Part of a small language model's weights.
Architecture: LayerNorm before each block, learned positions, biases, tied embeddings.
Training: a variant of SOAP for these matrices, 4265 steps.
Each number is 128 + 24 x the weight over its row's rms, rounded and kept within 0 to 255. Layers, rows and columns count from 0. The size above them is the row's rms in percent of the matrix's.

# layer 6 attention output (transposed), 960x640, rms 0.0269, rows 679-700, columns 0-159
size [105 103 105 107 102 109 101 105 101 103 101 111 101 105 107  98 107 104 104 105 110 102]
[[151 181 130  90 134  97 109 166 101 144 155 119  93 111 116  98  96 114 102 124  90 143 135 160 145 122 153  96 154 126 118 128 133 118 153 142 158 126 103 137 132 123 139 105 130 154  92 169 136  93 117 119 135 152 144 134  96 173 117 140 119 124 153 139 144  82 113 120 144 129  91  72 124 153 112 172 113 160  97 151 155  98 120 112 144 127 126 127 133 149 125 131 117 103 142 142 113 148 123 145 149 170 164 151 142  95 140 127 143 152 104 147 135 123 147 164 122 139 164 142 125  94 112 138 128 125 103 126 119 142 129 150 132 123  99 147 117 101 140 118 121 155 111 107 155 170 121 118  99 115  84 151 130 130 113 137 131 126 177  96]
 [116 141 148 111 121 126 129  91 104 151 143 132  88 114 145 101 113 150 181 113 163 134 127 114  98 142 121  80 116 106 123 129 107 129 128 101 147 160 141 118 128 139 149  85  65 119 125 195  92 133 145  93 129 115 149 147  89 112 134 142 132 124  99 134 114 140 149 120 143 166 154 137 160 130 106 125 154 110 124 160 136 151 154  91 139 191 124  92 173 140 165 118 112 167  61 149  97 126 111  73 141 156 148 133 134 137 119 140 109 131 104 159 106 142 126 101 165 148 131 108  94 102 143 150 112 142 174 109 148 108  73 118 141 164 126 120 136 184 165 103  96 136 119 143  93 123 127 110  88 106 132 123  87  87 128 118  91 102  94 111]
 [150  83 111 146 115 140 134 128 139 118 139 143 133 161  92 126 137 144 155 108 141 164 124 168 100 147  79  85 132 154 168 141 161 143 171  97  76 137 127 148 163  92 125 105 111 114 162 157 149 142 109 115 104 131 152 163 113 147 182 140 134 151 136 168 143 165 138 133 134 108 175 108 155 165  88 120 137 110 133 132 145 160 129 175  89 111 122  97 122 129 103 129 119 128 132 137 126 141 173 127 122 159 136 141 130 168 110 149 111 116 137 161 131 129 153 151 127 134 136 130  92 131 122 148  82 158 118 120 156 154 131 143 164 113  92 116 103 137 101 132 108 135 121 158 189 116 132 137 154 140 108  87 138  88 151  95 162 128 117 156]
 [119 138  98 140 124 110 106 138 147 136 152 139  98 121 104  85 102 169 113 107 118 100  90 161  87 140 142  95 110 117 131 144 144 101 171 114 102 142 123 126 112 116 114 137  93 109 132 151 109 128 143 160 121 110 134 172 127 170 106 118 137 117 115 139  78 132 127 150 146 111 135 109 146 147 112 147 131  97 149 129 132 135 116  99  97 155 146 116 118  94 105 131 158 139 130 136 124 121 129 119 115 106 123 136  76 127 151 117 109 116 170 104 135 138 140  87 137 125 124  83 143 122 149 136 121 139  98 120  68 137  95 143 122 105  70 118 157 197 159 157 162 131 141 124 127 120 143 130 138 131 141  93 147 110 102 150 121 123 122 120]
 [132  85 168 159 118 122 169 114 128 107  82 125 143 122 121 172 132 124 103 106 145 173 103 125 118 133 137 167 146 141 123 102 150 159 152  65 126  75 148 138 156 124 139 143 116 133 105 128  80 151 118 119  46 111 140 104 145 126  90 153 138 103 125 137 164 165  75 119 108 130 144 143 121 122 175 117 115 119 112 133 122 113 101 143 129 131 117 128 140 102 170 145 145 124 138 114 164 172 105 127 101 155 109 171 121 123 146 147  74 119 145 142  95 130 131 144 115 111 132 154 149 111 163 134 124 127  99  81 152 161 119 123 140 103 139 157 144 121 121 110 124 128  94 180  93 125 141 126 134 122 124 128 144 167 197 161  75 138 116 150]
 [140 161  73 150 132 159 111 119 130 121 146 111 152 128 128 162 137 136 158 129  92  70 101 112  93 127 117 157 137 140 185 120 131 141  99 103 145 129 116  92 150 133 153 168 122  83 109 103 135 130 141 152  99 143  89 120 146 147  87 123 153 131 134 123 166 119 182 126 194 158 151 112 104 139 124 119 113 110 144  80 183 128 123 119 124 113 159  98 101 150 131 119 100  87 168 115 128 129 131 103 134 157 133  97  92  95  73 133 153 100 119 108 134 129 137 134 121 128 162 110 148 133 129 163 171 100 115 126 112 109  87 150 129  88 140 162 173 132 119 125 181  92 145 106 140 155 129 138 104 109 167  84 133  93 151 129  79 137 103 126]
 [ 60 129 122  82 121  77 141  94 128 133 140 123 123 161 186 102 140 167 128 112 131 153 118  99 133 173 106  98 142 157 145 147  88 124 119 166 147 119 137 116 113 116 136 136 145 132 115 133 150 137 163 104 170 133 137 129 113 106 104 141 116 109  81 118 141  98 130  71 146 145 131 118 158 128 128 161 128 144 101 162 121 141 137 165 123 146 120 124 129 124 110 118 133 156 153  97 195 134 162 118 154 134  94 103 115 157  88  83 143 130 141 141 118 144 189 137 133 152 164 162 115 136 142 125 146 135 149 112 103 100 158  98 130 101 130 133 110 111 137 126 106 144 152 102 124 111 110 158 146 167 134 130 142 129 133 121  93  93 136 100]
 [ 88 144 102 121 120 109 112 125 109  96 165 141 189 128 132 115 123 121 150 143 142 133 102  92 109  97 148 119 110 136 105  95  93 118 122 146 116 113 119 154 110 128  93 158 163 150 125 114 125 145 169 113 130 154 122 107 115 117 133 129 107 132 141 151 137 127  95 121 179 106 148  99 182 108 110 108 149 106 152 129 106 130 172 132 106 153 143 135 119 150 181 150  80 151 138 152 140  95 155 118 146 203 103 128 101  54 126 132 113 115 108 172 153 140 113 137 138 109 127 102 153 137 122 116 117 130 140 174 108 111 126 112 144 148 122 139 126  96 136 135 117 132 128 135 123 133 100 106 164 151 148  94 152 122 103 128 155 147 108 119]
 [143 124 154 156 101 118  72 139 131 143 152 112 104  72 125 117 190  97 110 117 121 140 105 173 171 134  81 146 110 127 140 141 121 109  83 130 120 109 157 171 155 124 158 122  99 122 150 109 126  80 131 147 132 157 162 130 170 137 154 111 109 186 147  42 146 141 168 125 173 105  89 162 145 120  85 138 128 109 187  85 130  86 160 107 118  67 145 121 113  97 114 105 122 125 112 140 130 122 153 152  93 144 173 121 151 129 110 126 127 148 116 134  76 118 135 155 154  76 110 113 154 140 142 155 113 101 126 103 135  90 107 139 153  96 145 157 134 129 122 109 134 127 164 109 101 147 114 131 103 120 126 131 161 128 129 126 136 131 156 127]
 [154  66 132 126 144 129 157 117 136 104 120 157 116 113 131 130 106 129 109 139 119 133 130  99 140 120 141 116 170 145 136 157 146 138  76 100 127 114 104 123 146  98 152 151 170 137 155 148 129 144 131  74 120 120 101  92 113 123 149 136 148 144 142  99 138  97 111  78 107 148 180 116 148 131  78 139 121 130 140 142 115 170 103 131 120 171 132 185 144 127 121 114 138 135 110 153 106 129 121 103 119  80 160 137 127 132 163 145 121 132 112 118 147 198  73 123  96 143 123 102 151 181 140 127 152 133 115 150 103 142 149 138 122 119 109 160 134 106 149 106 144 134 124 130 105 119 125 150 131 107 129 126 106 145 121 166 169 118 112 134]
 [126 110 146 154 144 150 155  90 110 152 131 143 121 130 111 141 143 112 126 126 135 125 158 117 140 136 100 119 120 117 149 124  86 124 137  87 127 165  96 109  97 158 101 100 133 117 109 120 135 106 131 108 140 126 114 141 130 134 111 121 170 148 138  98 163 164 128 112 159 151 110  84 140  82 137 120 147 120 138 128 113 191 153 117 145  58 143 135 144 155 161 132 178 111 144 140 130  95 111 105 136 100 163  94 138 130 129 104 152 130 108 114 134 166 125 127 154 125 134  99 132 120 137 202 141 108 130 112 128 147 131 100 162  72 168 161 161  97  90 148  82 130 149 115 138 136 136 113 139 129 106 118 183 126 204 144 120 127 122 135]
 [166 150  99 167  92 129  72 132 112 129 162 115 131 115  93  94  79  87  93 133  46 149 162 113 141 146 113 148 139 145 137 106 140 107 131 163 130 102 158 116 152 115  99 117  86 155 121 159 125 130 130 147 115  93 141 104 139 180 117 134 103 151 142 153 131 131 116 133 156  98 143 113  62 107 108 127 107  96 132 132 132 117  94  96 143 108 106 130 112 112 123 113  88 134 119 112 109 122 135 138 120 158 108 171 155 127 162 166 152 152 115 146 115 123 125 158 125 119 133 122 119 129 152 130  88  90 149 124 109 153 127 126 168 151 172 123 102 152 143 103 114 135 124 158 158 112 109  96 160 157 126 116 149 111  94  88 125 153 116 143]
 [ 98 109 141 131 140 135  77 160 135  71 145 107 130 105 137 118 135 132  91 162 153 101 143 121 115 151 141 126 159  98 100 137 109 121 160 144 126 145 112  82 128 134 147 118 122 159  99  83 121 133 179 141 111 133 140 148 123 185 133 113  99 113  97 171 140 116 146 150 162 161 130 138 152 110 124 151 117 149  78 120 108 169 151 126 112 134 116 132 114 137 169 110 152 161 120 145  99 146  68 115 104 162 144 112 130 147 163 115 160 108 128 128 108 142 142  95 111  95  52 111 108  97 161 139 132 150 118 123 108 147 125 135 136 135 132 133 122 144  97 123  94 146 101 151 123 107 164 110  83 104  73 161 128  91 168 123 132 152 116 116]
 [157  96 159 147 115 105 169 126  85 156 185 132 119 139 102 155 145 144  97 144 129 153 130 137 115 136 139 126  98  93  96 145 121 139 129 137 156 123 109 144 125 127 113  82 118 120 148 127 110 122 108 144 126 117 151 163 143 120 109 147 139 136 133 102 128 140 137 132 128 133  79 139 127 114 141 129  86 111 179 134 130  77 153 101 159  86 104 158 126 112  97 110  99 137 106 175  92 117 168 157  89 162 134 109 165 146  97 136 179 115 137 134 146 141  78 166 119 143 121 140 122 135 137 120 127 105 127 133 119 107 155 109 180 137 120 155 132 174 123 171 136 133 133 127 170 119  89 159 160 152 149 165 151 108 119 140 134 135  96 118]
 [104 174 164 128 133 137 127  98 118 111 147 132 161 132 140 173 131 157 143  87 159 122 130 112  72 136 120 156 161  97 148 110  91 162 132 115 143 155 132 143 122 126 125 131 130 108 115 121 106 154 154 136 122 119  99 176 117 181 135 105 119 118 113 106 126 135 103 150 122 122 113 144 112 123 106 119 158 152 122 100 128 145 132 119 158 132 130 124 159 136 127 143 119 139 118 127 122 131  73 165 140 169 135  88 127 124 156 149 126 143  92 125 111 122 131  93 116  94 132 148 100 145 110 112 175 128 149 156 110 142 126 139  59 137 148 159 122 138 167 132 103 173 103  95 133 142 159 108 105 130 134 138 111  93 102 132 135 112 128 152]
 [144 109 136 106 157  66 120 119 144  90 141 141 130 147 153  99 106 134 103 115  86 127 144 129 146 112  71 140 116  91  94 160 133 146  58 128 141 126 108 116 126 125 149 142 171 125 145 104  97 104 114 131 115 141 129 156 144 133 115 145 139  79 134  76  78 146  77 131 151 103 152  98 151 129  96  74 154 142  94 126 114 115 132 115 126 102 141 110 152 148 122 156 101 119 130  95 109 119 135 168 132  43 126 167 136  87 138  90 121 134  94 154 135 132 188 143  88 124 123  94 114 147 144 113 140 116 112 129 158 101 136 118 110 104 111 116 134 133 160 138 148  95 137 139 108 152 144 136 139 135 137 114 123 139 111 105 185 122 153 133]
 [115 141  73 110 138 136 131  76  87 113 169 130 130  87  87 139 128  97 133 158  63  98 127 181 127 134 112 128 121  91 120 107 154 125 153 105 132 126 188 132  98  84  86 124 103 132  87  91 122 144 120 145 102  87 128 102 144 142 133 128 106 162 103 150 161 123 121 100 118 141 147 112 126 122 126 116 129  54 103 145  91 107 126 136 159 160 112  98 150 121 175 112 112 171 128 133 155 129 136 116  98 108 119 142 140 106 145 117 126 121 146 141 146 120 133 124 107 155 122 120 160 144 142  80 110 159 101  91  98 114 126 146 104 132  95 108 142 105 119 135 147 177 124 134 129 132 100 107 147 116 108 129 117 131 131 123 106 150 125 118]
 [121 110 161 130 136 124  93 112 107 164 101 103 132  96 138 149 105 131 141 111 120 123 161 123 111 121 149 157  83 123 163  95 110 142 128 113 120  78  74 121 106 139 127 153 152 152 146 165 124 136 159 134 146 151 148 103 107 124 129 113 128  81 139  94 144 142 145 136 101  89 120 134 141 127 140 148 131 125  93 145 151 179 152 165 147  91 136 131 144 135 157 137 153 156 148 104 112 145  83 113 162 149 131 100  64 138 129 135 116 132 116 154  90  71 105 159 117 138 136 137 148 116 123 162 105 144 110 129 174 130 125 146 120  85 195 175 154 150 125 107 125 147 189  89 181 127 125 103 104 156 110  95  85 130 166 115 123 104 130 123]
 [ 91 119 100 151  98 117 111 181 140 109 139 155 110  93 116 136 128 126 117 119 139 160 107 141 148 148 146 129 125 192 148 138  91  97 119 124 127 151 138 122  93 109 143 180 137 113 121 119  68 144  69 129 122 106 136 130 174 156 104 123 130 168 100 119 147 115 129 137 112 143 106 150 119 128 161 109 150 105 142 108 134 116 144 127 140 125 156 155  75 144 144 123 143 151 160 109 145 165 107  73 111 151 121 163 161 141 126 126 173 108 161  62 131 123 122 156 107 102 130 137 138 131 114 136 127 123 112 106 101  98 107 137 163 140 106 107 134  83 143 145 110 172 141 152 124 100 159  98 125 129  98 114 136 123 123 129 146 134 129 153]
 [130 155 131 113 126 146 112 118 103 137  89 133  93 161 129  94 106 145 139 132 133 149 130 125 171 137  90 146 114  85  92 126 108 136 159 134 170 105 142 133 135 147 129 112  87 121 141 102 103 185 115  94  89  91 137 106 166 128 129 153 150  96 161 109 137 140  64 138 110 128  99 141 107 100 118 160 165 143 180 148 103 103 130 158 107 147 130 176 107 113 105 169  99 115 156  85 101 103 146 109 135 145 108 127 112 105 109 171 117 154 120 116 155 116 109 125 108 133 144 134 109 112 178  60 134 103 101 120 111 158 145 104 118 153 191 113 105 132 177 151 142 125  70 158 124 104 112 118 112 132 171 158 139 151 116  97  89 114  85 138]
 [112 158 111 111 142 121  76 155 144 118 110 115  90 184  94 150  97 156 144 134 112 153 148 113 156 142 165 123 127 130  97 142 149  96 126 151 104 161 122  85 141 142 142 131 148 173 101 123 136 154 109  92 124 139 163 123 133 138 123 173 171 105 136 129 143 132 137 128 200 112 134 124 105 138 140 115 131 157 118 106 113 117 176 126 131  90 108 138 155 113 118 133 126 117 129 149 122 111 145 114 104 111 104 140 132 129 138 124 162 146 113 121 156 145 181 117 133 158 119 125 111  81 103 175 138 145  51 177  95 142 123 113 104  94 107 137 118 103 109 118 125 151 110 109 109 123 141 134 126 113 121 157 154 140 126 123 112  93 165 140]
 [118  95  96 103 113 101 147  99 117 164 125 119  86 161 109 102 114 114 131 132 172 132 138 153 117 158 130 122 160 132 124 140  77 126 108 123 100 134  72 117 117 137  86 139  89 139 154  53 119 146 159 142 104 133  94 110 152 143 150  96 137  98 154 131 166 125 122 168 153 145 126 122 120  98 103 123 169  88 158  95 147 133 130 186 131 122 133 169 107 140 126 117  78 134 112 132 132 100 122 133 141 171 140 109 128 147  93 112 118 149 112 122 137 175 124 105  78 119  96 141 137 135 168 156 121 145 112 121 119 109 104 158 141 162  84 148 176 116 162  81 129 157 130 152 137 144  97 125  89 128 115 116 146  96 144 119 148 112 129 160]]
# layer 6 attention value, 960x640, rms 0.0217, rows 680-700, columns 0-159
size [110 107 113 114 114 106 107 106 105 109 115 101 112 111 104 109 109 111 105 110 100]
[[106 126 129 100 109 103 120 146 160 115 108 121 203 135 141 141 166  93  92 139  94 103 150 128 157 140 134 105 140  98 138 133 145 126 143 150 129 106 107 128 117 147 113 131 112 164 113 112 145 129 130  95 122 140 141 128 167 124  93 147 152 125 125 139 127 114 110 133 148 107 114 146 104  81 134 141 116 106 122  83 116 133 154 141 158 122 140 125 122 131  91 135 176  94 158 125 125 146 117 131 119 111  86 165 117 110 145  77 130  75 152 155 131 148 115 127  92 100 118 121 108 128 118 161 158 137  99 132  96 100 132 101 114 107 134 164 134  80  81 173 116 127 148  88 117 130 128 124 151 141 103 163 147 162 117 140  98 137 141 105]
 [105 168 118 146 149 140 122 162 111 128 140 155 120  94 126 124 137 113 123  89 148  45 136  93 102 113 123 176 115 104 110 122  93 117 104 125 186 143 131  80 161 165 128 127 117 159 157 107 119  84 145 148 109 128 112 151 135 110  83 148 113 114 132 100 152 134 126  86 107 130  83 140 120 138 151 105  94 154 129 124 144  56 134  96 151  82 170 116 114 144 166 150 130  96  94 139 107 162 107 125 172 136  84  88 111 157 146 121 148 134 138 105 124 138 116 143 123 110 135 120 110 143 119 103 127  81 102  98 137 121 124 118 139 100 142 117 124 169 143 124 133  82 116 146 137 131 157 127 111  96 128 151 132 140 104 106 125 152 113 108]
 [122 129 174 165 140 133 184 150 161  82 145 143 119 137 129 183 149  94 127 118 136 135 152 126  99 127 128  95 127 121 150 177 165 136 110 105 133 112  87 146 100 174 128  63 143 118 131  81 110 175  90 123 137 120 120 144 145 113 113 113 130  87 160 107 149 134 150 122  86 136 122 127  96 116 109 142 125 165 107 118 152 135 121 155 132 156 114 162 159  98 118  93  91 139 109 140 119 143 122  96  92 116 134 105 131 138 111 116 148 133  98 156 143 115 111 109 118 135 135 149 158 119  88 152 157 137 127 189 158 132 134 143 121 124 120 128  80 100  75 114 146 140 131 135 128 126 142 115 156 137 147 113 104 133 132 104 104 132 141 144]
 [127 143 107 109 118  98 134 137  98 157 165 146  87 146 111 114 102 143 127 119 139 124 144  95 149 107 107 138 105 129 117 123 136 105 133 170 116 162 118 126 174 129 164 140 165 126  89 133 123 138 121 107 178 162 107 131 125 130 140 143 129 146 125 101 102 148 151 141 141  90 105 157 116 133 128 123 111 148 115 145 159 120 120  94 130 119 120 124  91 164  90 101 152 140 144 142  94 111 112 140 122 141 146 159 108 104 130 149 110 160 151  85 119 122 110 130 140 166 111 126 154 126 131  80 130 143 120 135 113 129 175 128 146 133 150 142 152 115 171 161  94 157 115 102 152 157 128 137 141 141  97 118 113 165 147 153 131 116 150 132]
 [155 119 139 104 128  97 120 103 140 141 103 100 130 113 173 132 102 128 123 114  94 148 151 115 161 133 115  86 149 116 117  82 113 157 131 126 121 111 135 186  68 141  90 113  92 190 136 140 108 128 120 146 113  86 149 183 127 153 145 126 105 168 106  99 110  93  91 131 112 152 135 136 172 128 164 122 157 110  83 163 130 151  90 124 126 163  94 154 145 103 121  89 117 197 148 138 150 126 119 126 121 119 134 115 137 166 126 115 150 141 105 138 153 112 132 105 130 132 127 139 120 126 168 101 127 144  91 136 122 145 151 116 145 133 106  71  97 172 118 117 105 139 112 135 118 143 135 135 130 104 129 137 130 180  94 114 168 131 110 119]
 [177 161 142 122 143 116 108 156 140 125 101  87 161  80 125 137 106  95 129 107 128 125 147 124 130 103 149  99 119 115 103 152 148 155 123 118 132 137 138 142 136 111 111 115 103 126 139 163 124  72 127 155  76 125 128 132 155 151 111  71 149 110 140 136 142 192 123 156 139 117 151 113 119 107 128 129 122 159 169 105 128 122 124 128 109 132 120 158 147 106 198 142 143 108 126 154 151  90 119 169 138 112 137 160 103 113 131 142 109 127  93 132 137 112 102 157 117  76 129  85 112 120 138 129 119 160 108 114 127 108  97 152 186 127 120  93 133 132 125 165 150  76 136 105 130 106  99 132 119  92 158 206 173  84 156 134 117 136  96 126]
 [164 106 128 120 130 122  78 124 107 143 136 103 117 170 117 145 155 100 109 133 110 140 112 159 115 137 133  92 156 132  94 149 159 170  84 137 108 145 137 115 151 129 152 100  87 158 116 114  94 134 116 123 151 104 165 127 111 128 108 128 130  79 128 128  98 150 115 129  99 110 119 100 112 167  99 130  98 161 138 129 153 162 168 141 138 146 127 106 144  87  94 152 159 121 136 160 106 138 145 118 128  78 128 130 145 128 133 155 135 115 151 106 101 160 157 139 103 118  98 156 137 117 126 126  95 122  97 119 130 157  75 109 100 134 184 138 124 130 155 143 139 143 119 118  99 122 168 168  80 104 134 157 117 144 166 181 128 114 116 168]
 [ 92  96 110 113 116 144 206  85 159 119 138 163 169 160 135 120 103 139 131 136 164 140 119  98 124  98 110 101 125 135 117  98 127 128 109 113 139 109 108 116 133 143 151 115 109 150 168 125 150 158 117 140  96  77 117  79 101 148  90 130 160 146 155 200  87 162 120 105  94 128 110  94 107 114 155 153 142 137 131 156 105 109 110 128 172 144 139 168 124 163 118 147 128 167 166 122  90 126 105 120 153 105 102 115 123 119 153 101 138  87 127 153 163  63  94 122 113 166 113  90 116 133  95 117  72  89 148  92 106 154 129 112 115 116 137 116 108 130 120 150 138 129 134 155 125  84 134 160  83 133 132 119 142 104 146 140 144 112 109 146]
 [137 132 104 118 138 114 104 181 130 191 117 131 131 153 135 111 123 185 140 158 127  95 141 174 132 129 113 139 116 114 149  67 130 185 160 148 100 132 177 154 142 133 134  93 107 161 101  94 139 117 149 133 143 122 130 110 158  67 140 172 122 116 108 162 102 141 113 169 153 139 101 124 117 101 157  87  93 109 122 143 146 149 132  69 118 111 112 106  83 114 124 109 159 173 128 107 163 117 109 153 151 150 154 133 127 162  85 174 124 174 137 137 121 108 135 134 131 149 121 135 107 142  94 153 124 141 117 124 152 122 131 101 150 128 122 150 119  80 117 177  61 168 118 139 117 131 130 143 148 159 118 137 138 172  95 118 124 105 127 133]
 [122 122 130 105 122  94 139 133 121 131  88 101 161 102 139 135 114 100 118 150 139 105 119 137 158 142 162 147 100 151  79 157 141 110 116  98 111 137 109 124 138  91 171 140  59 137 117 121 134 111 153 128  81 157 166 108 107 131 159 132 102 125 117 172  93  92 163 116 107  87 136 129 128 142 104 105  93  78 159  98  90  91 135 132  77 114 124 113 118  93 130 145 115 121 126  66 138 138 143 153 110 134 125 111 117 121 121  98 125  73 178 160 158 104  99 154 120 143 119 135 131 142 109  91  90 140  90 166  99 120 120  86  83 165 146 129 128 131 144 129 127 138 131 115 142  92 110 129 113 140 133 166  96 110  78 116 164 146  94 113]
 [ 91 126 173 105 139 161 144 136 149 118 105 152  94 129 116 179 139 140 127  91 160 106  80 130  87  91  84 117 146 144 119 130 114 144 136  75 158 105 128 154 132 132 160 122 135 115 109 123  92 159 134 133 132 124  98 154 104  69 120 118 127 121 178 107 111 129 138 122 143 119 137 125 152 157 137 121 117 172 114 138 173  81 138 125 148 137 182 101 125 131 121 144  94 134 141 154 116 153 132  71 151 123 140 153  99 159 132  97 110  87 127 133 130 105 165  76 132 109 118 119 143  85 103 125 149  98  72 120 133 140 108 153  97 135  85 152 136  92 114 153 160 104 125 119  89 123 174 169  83 123 129  68 141 133 143 133 120 138 122 112]
 [146 174 130 120 104 115 160 135 137 141  75 170 134 119 104 140 138 110 132  93  92 146 133 120 166 139 129 107 115 103 178 152 133 140 114 142 129 104 154 203 111 134 121 124 141 109 145 109 110 137  93 110 172 109 134 124 100 127 124 115 132 128 131 127 119 129  62 159 140  91 123  87 105 112 177 103 102 129 168 124 131  86 130 121 152 126 139 160 148 120  92 142 109 122 142 147 124  77 137 131 136 127 129 167 173 163 136 124 119 144 118 134 169 119  98 142 134 101 185 124 143 136  84 136 162  92 168 135 136 126 108 153 103 109 115 122 173 155 159  71 160 164 159 125 118 122 106 160 139 141 166 119 107 130  96 113 105 129 118 120]
 [ 94 147 103 128 167 156 133 100 143  76 107 124 101 135 106 110 124  95 145 130 167 121 126 172  94  82 169 102 119 156 132 113 145 150 124 147  95 102 110 121  90 106 159 138 146 141 119 133 133 166 176 129 135 118 122 111 117 115 156 147 147 116 127  82 118 155 146 144  91 112 103  99 140 126  94 134 136 153 126 136 114 133 150 181 113 111 174  89 138 151 142 116 109 127 146 122 123 142 122 112 150 106 104 119 133 131 186 107 129 131 113 115  96 136 134  92 106 122 152 125 114 118  89 164  96  94 163 156 121 101 110  84 117  96 115 130 138  99 128 102  98  90  92 109  82 153 137 133 117 107 137 166 135 109 126 102 173 144 145 126]
 [167 120 103 104 144  93  82  85 112 155 144  98 131 140  97 112 121 101 160 172 100 116 147 145 144 121 122 141 120 149 111 178 143 121 126 159 103 123 111  99 112 109 102 101 133 195 112 112 124  80 102 124 140 129 173 132 113 108 139 145 124 131 136 133 118 116 104 119 103  72 123  92 126  96 141 175 103  85 108 115 123 151 130 138 121 151 118 111 109 143 147 149 146 103 117 116 131 117 151 101 109 122 116 157  95 126 143 154 144 141 155 118 131 107  96 123 131 115 110 179 163 123 146 111 120 135 117 120 154  91 130 119 139 136 166 109 152 128 165 136 108 128 128 147 143 158  86 127 146 137  94 139 125 139 158 136 141 121 160 100]
 [141 115 156 163 135 142 129  91  61 160 105 174 147  85 118 114 126 158 133 143 127 144 116 132 106 133 136  90 151 123 181  93  94 102 103 129 116 134  92 143 142 129 120  86  97 130  96 131 153 137 133  98 133 105 139  92 134 120 110 118 126 153 137 136 146 121 181 101 123 174 115 103 133 134 146 160 114 120 133 138 183 194 102 118 135 130  79 143 125 133  96 127 139 127 162 131 154 107 145 106 122 146 177  88 143 134  77 136  96 129 114 133 104 116 133 109 143 139 105 128 151 139 149 122  93 167 132 153 161 147 116 105 102 147 136 134  66 138  81 132 111 150 144  94 122 123 125 148 113 102 121 103 157 117 115 122 113 138 105 126]
 [108 128 150 123 157 131 110 162 183 112 115 139 121 121 140 129 138 104 111 125 115 157 144 125  84 122 154 117 153 126 116 137 141 126 140 130  75 113  39 160 109 155 157 116 160 107 173 177 140 146 145 153 160 122 156 155 143 162 108  95 135 105 124 111 105 137 118 178  99  64 129 113 168 137 121 185 126 111 139 105 154 122 144  97 124 155 104 189 125  71 122  93 148  84 141 154  63 115 124 126 136 152 118 147 112 164 113 176 118 108 115 109 154 159 148 125 123 160 132 104 113 101 139 142 133  65 173 136 124 125 167 167 159 117  95 142 117 146 113 116 165  76 167 130 146 161 108 158 149  96 128 143 156 117 135 136 113 138 126 139]
 [134  68 118 148 129 112 142 130 157 118 127 176 147 107 113 123 153 128 115 195 120 161 127 121 116 130  91 140 150 151  98 124  90 125 158 143 143 125 176 150 119 122 120 150 119 144 106 138 163  98 114 139  84 122 152 138 136 126 111 151  87 114  90 159 103 158 130 107 175 147 104 145 153 167 115 153 140 109 134 128 101 135 112 105 103 143 121 167  98 151 140 125 131 121 131  86 109 135 144 155  63 113 141 169 162 141 119 144 159 147 136 131 121 133 172 146 132 129 114 132 134 152 165 140 172 141 115 107 124 123 143  86 112  81 136 107 135 144 128 140 101 131 100 163  65  92 142 148 162 162 117 162 109 156 189 140 134 133 150 122]
 [139 134 100 120 196 141 163 106 121 110 139 125  95 147 118 108 123 138  94  96 150 118 153  66 107 134 110 130 125 120 113  90 133 120 113 111 158 128 120 150 161 135 125 103 145 132 115 166 145 143 133 135 144 140 122 133  91  85 153 160 122 102 140 151 163  98  95 142 133 140 131  97 158 167 110 132 140 138 122 141 158 107 134 120 111  97 109 150 148 124 136 101  96 121  80 138 132 122 114 171 137 151 157  89 139 105 126 164 131 164 125 156 130 155 119 159 136 148  99  74 125  98 135 142 102 149 136 145 117 114 105 147 103 142 133 156 129 149 162 142 108 122 124 121 173 182  78 124 131 151 159 118 143 133 138 138 101  82 124  93]
 [113 125  66  97 150 124 109 119 162 128 153 110 173 117 127 132 144 108 110 136 151 140 146 114 110 116 179 117 103 147 123  99 153 123  62  81 128  92 141 105 102 109 153 131 156 110  96 161 131 156 139 154 149 141 134 174 134 126 114  96 135  96  95 124 154 118 157  78 118 101 130 110 115 139 147 126 137 122 115 150 123 153 131 121 161 124 128 105  92 111 152 108 184 112 104 162 130 153 104 151 127  91 127 154 100 148 141  97 169 115 130 117  76 130 124 139  78 122 131 113 152 162 148 120 176 136 105 100 127 120 164 145 147 115 111 111 148 166 107 156 134  80 136 108 151 129 166 108 135 126 110 103  98 114 148 147 107 118 108 112]
 [147 136 142 116 163 108 134 141 131 120 138 151 129 104 140 137 146 160 118 108 145 118  97 133  83 137 119 142 172 133 146 143  73 125 125  76 137 110 130 137 149  42 149 137 125 145 140  99  99 118 111 115 166 104 111 126 113 136  77  93  97 128 159 132 103 117 140 100 100 134 143 108 133 167  87 102 131 163 133 152 144 137 145 165 139 161 125 176 140 107 141 112 156 110 124 119 131  90 108 114 146 117 129 141 141 140 178 107 111 108 131 181 111 133 123 130 135  89 114 143 176 122 155  92 104 111 155 155 139 139 126 127 111 118 103 123 151 170 152 140 102  86 164 136 113 124 108 122 145 123 166  85 133 104 135 102 136 154 138 130]
 [128 139 146 169 141 100 154 161 115  49 114 133 134  75 136 167 111 135 165 124 114  88 139 118 142 109 113 124 136 117 150 133 107 125  93 143 175 141 104 124 146 154 118 146 142 126 126 146 150 106 104 169 140  98 126 129 113 136 144 168 156 137 127  93  95 132  96  86 118  94 135 122 123 136 169 127 108 165  80 143 115 120 167 124 140  95 108 124 131 131 143 131 165 129  92 144 128 154 139 128 138 130 149 138 128 118 193 152 139 106 154 140 109 119 154 136 186 140 106  83 139 126 119 122  97 120 137 163 137 132 143  77 130 165 132 111 103 141 127 106 124 148 123 120 117 124 160 112 150 151 126 123 103 136 135 134 115 104 116 127]]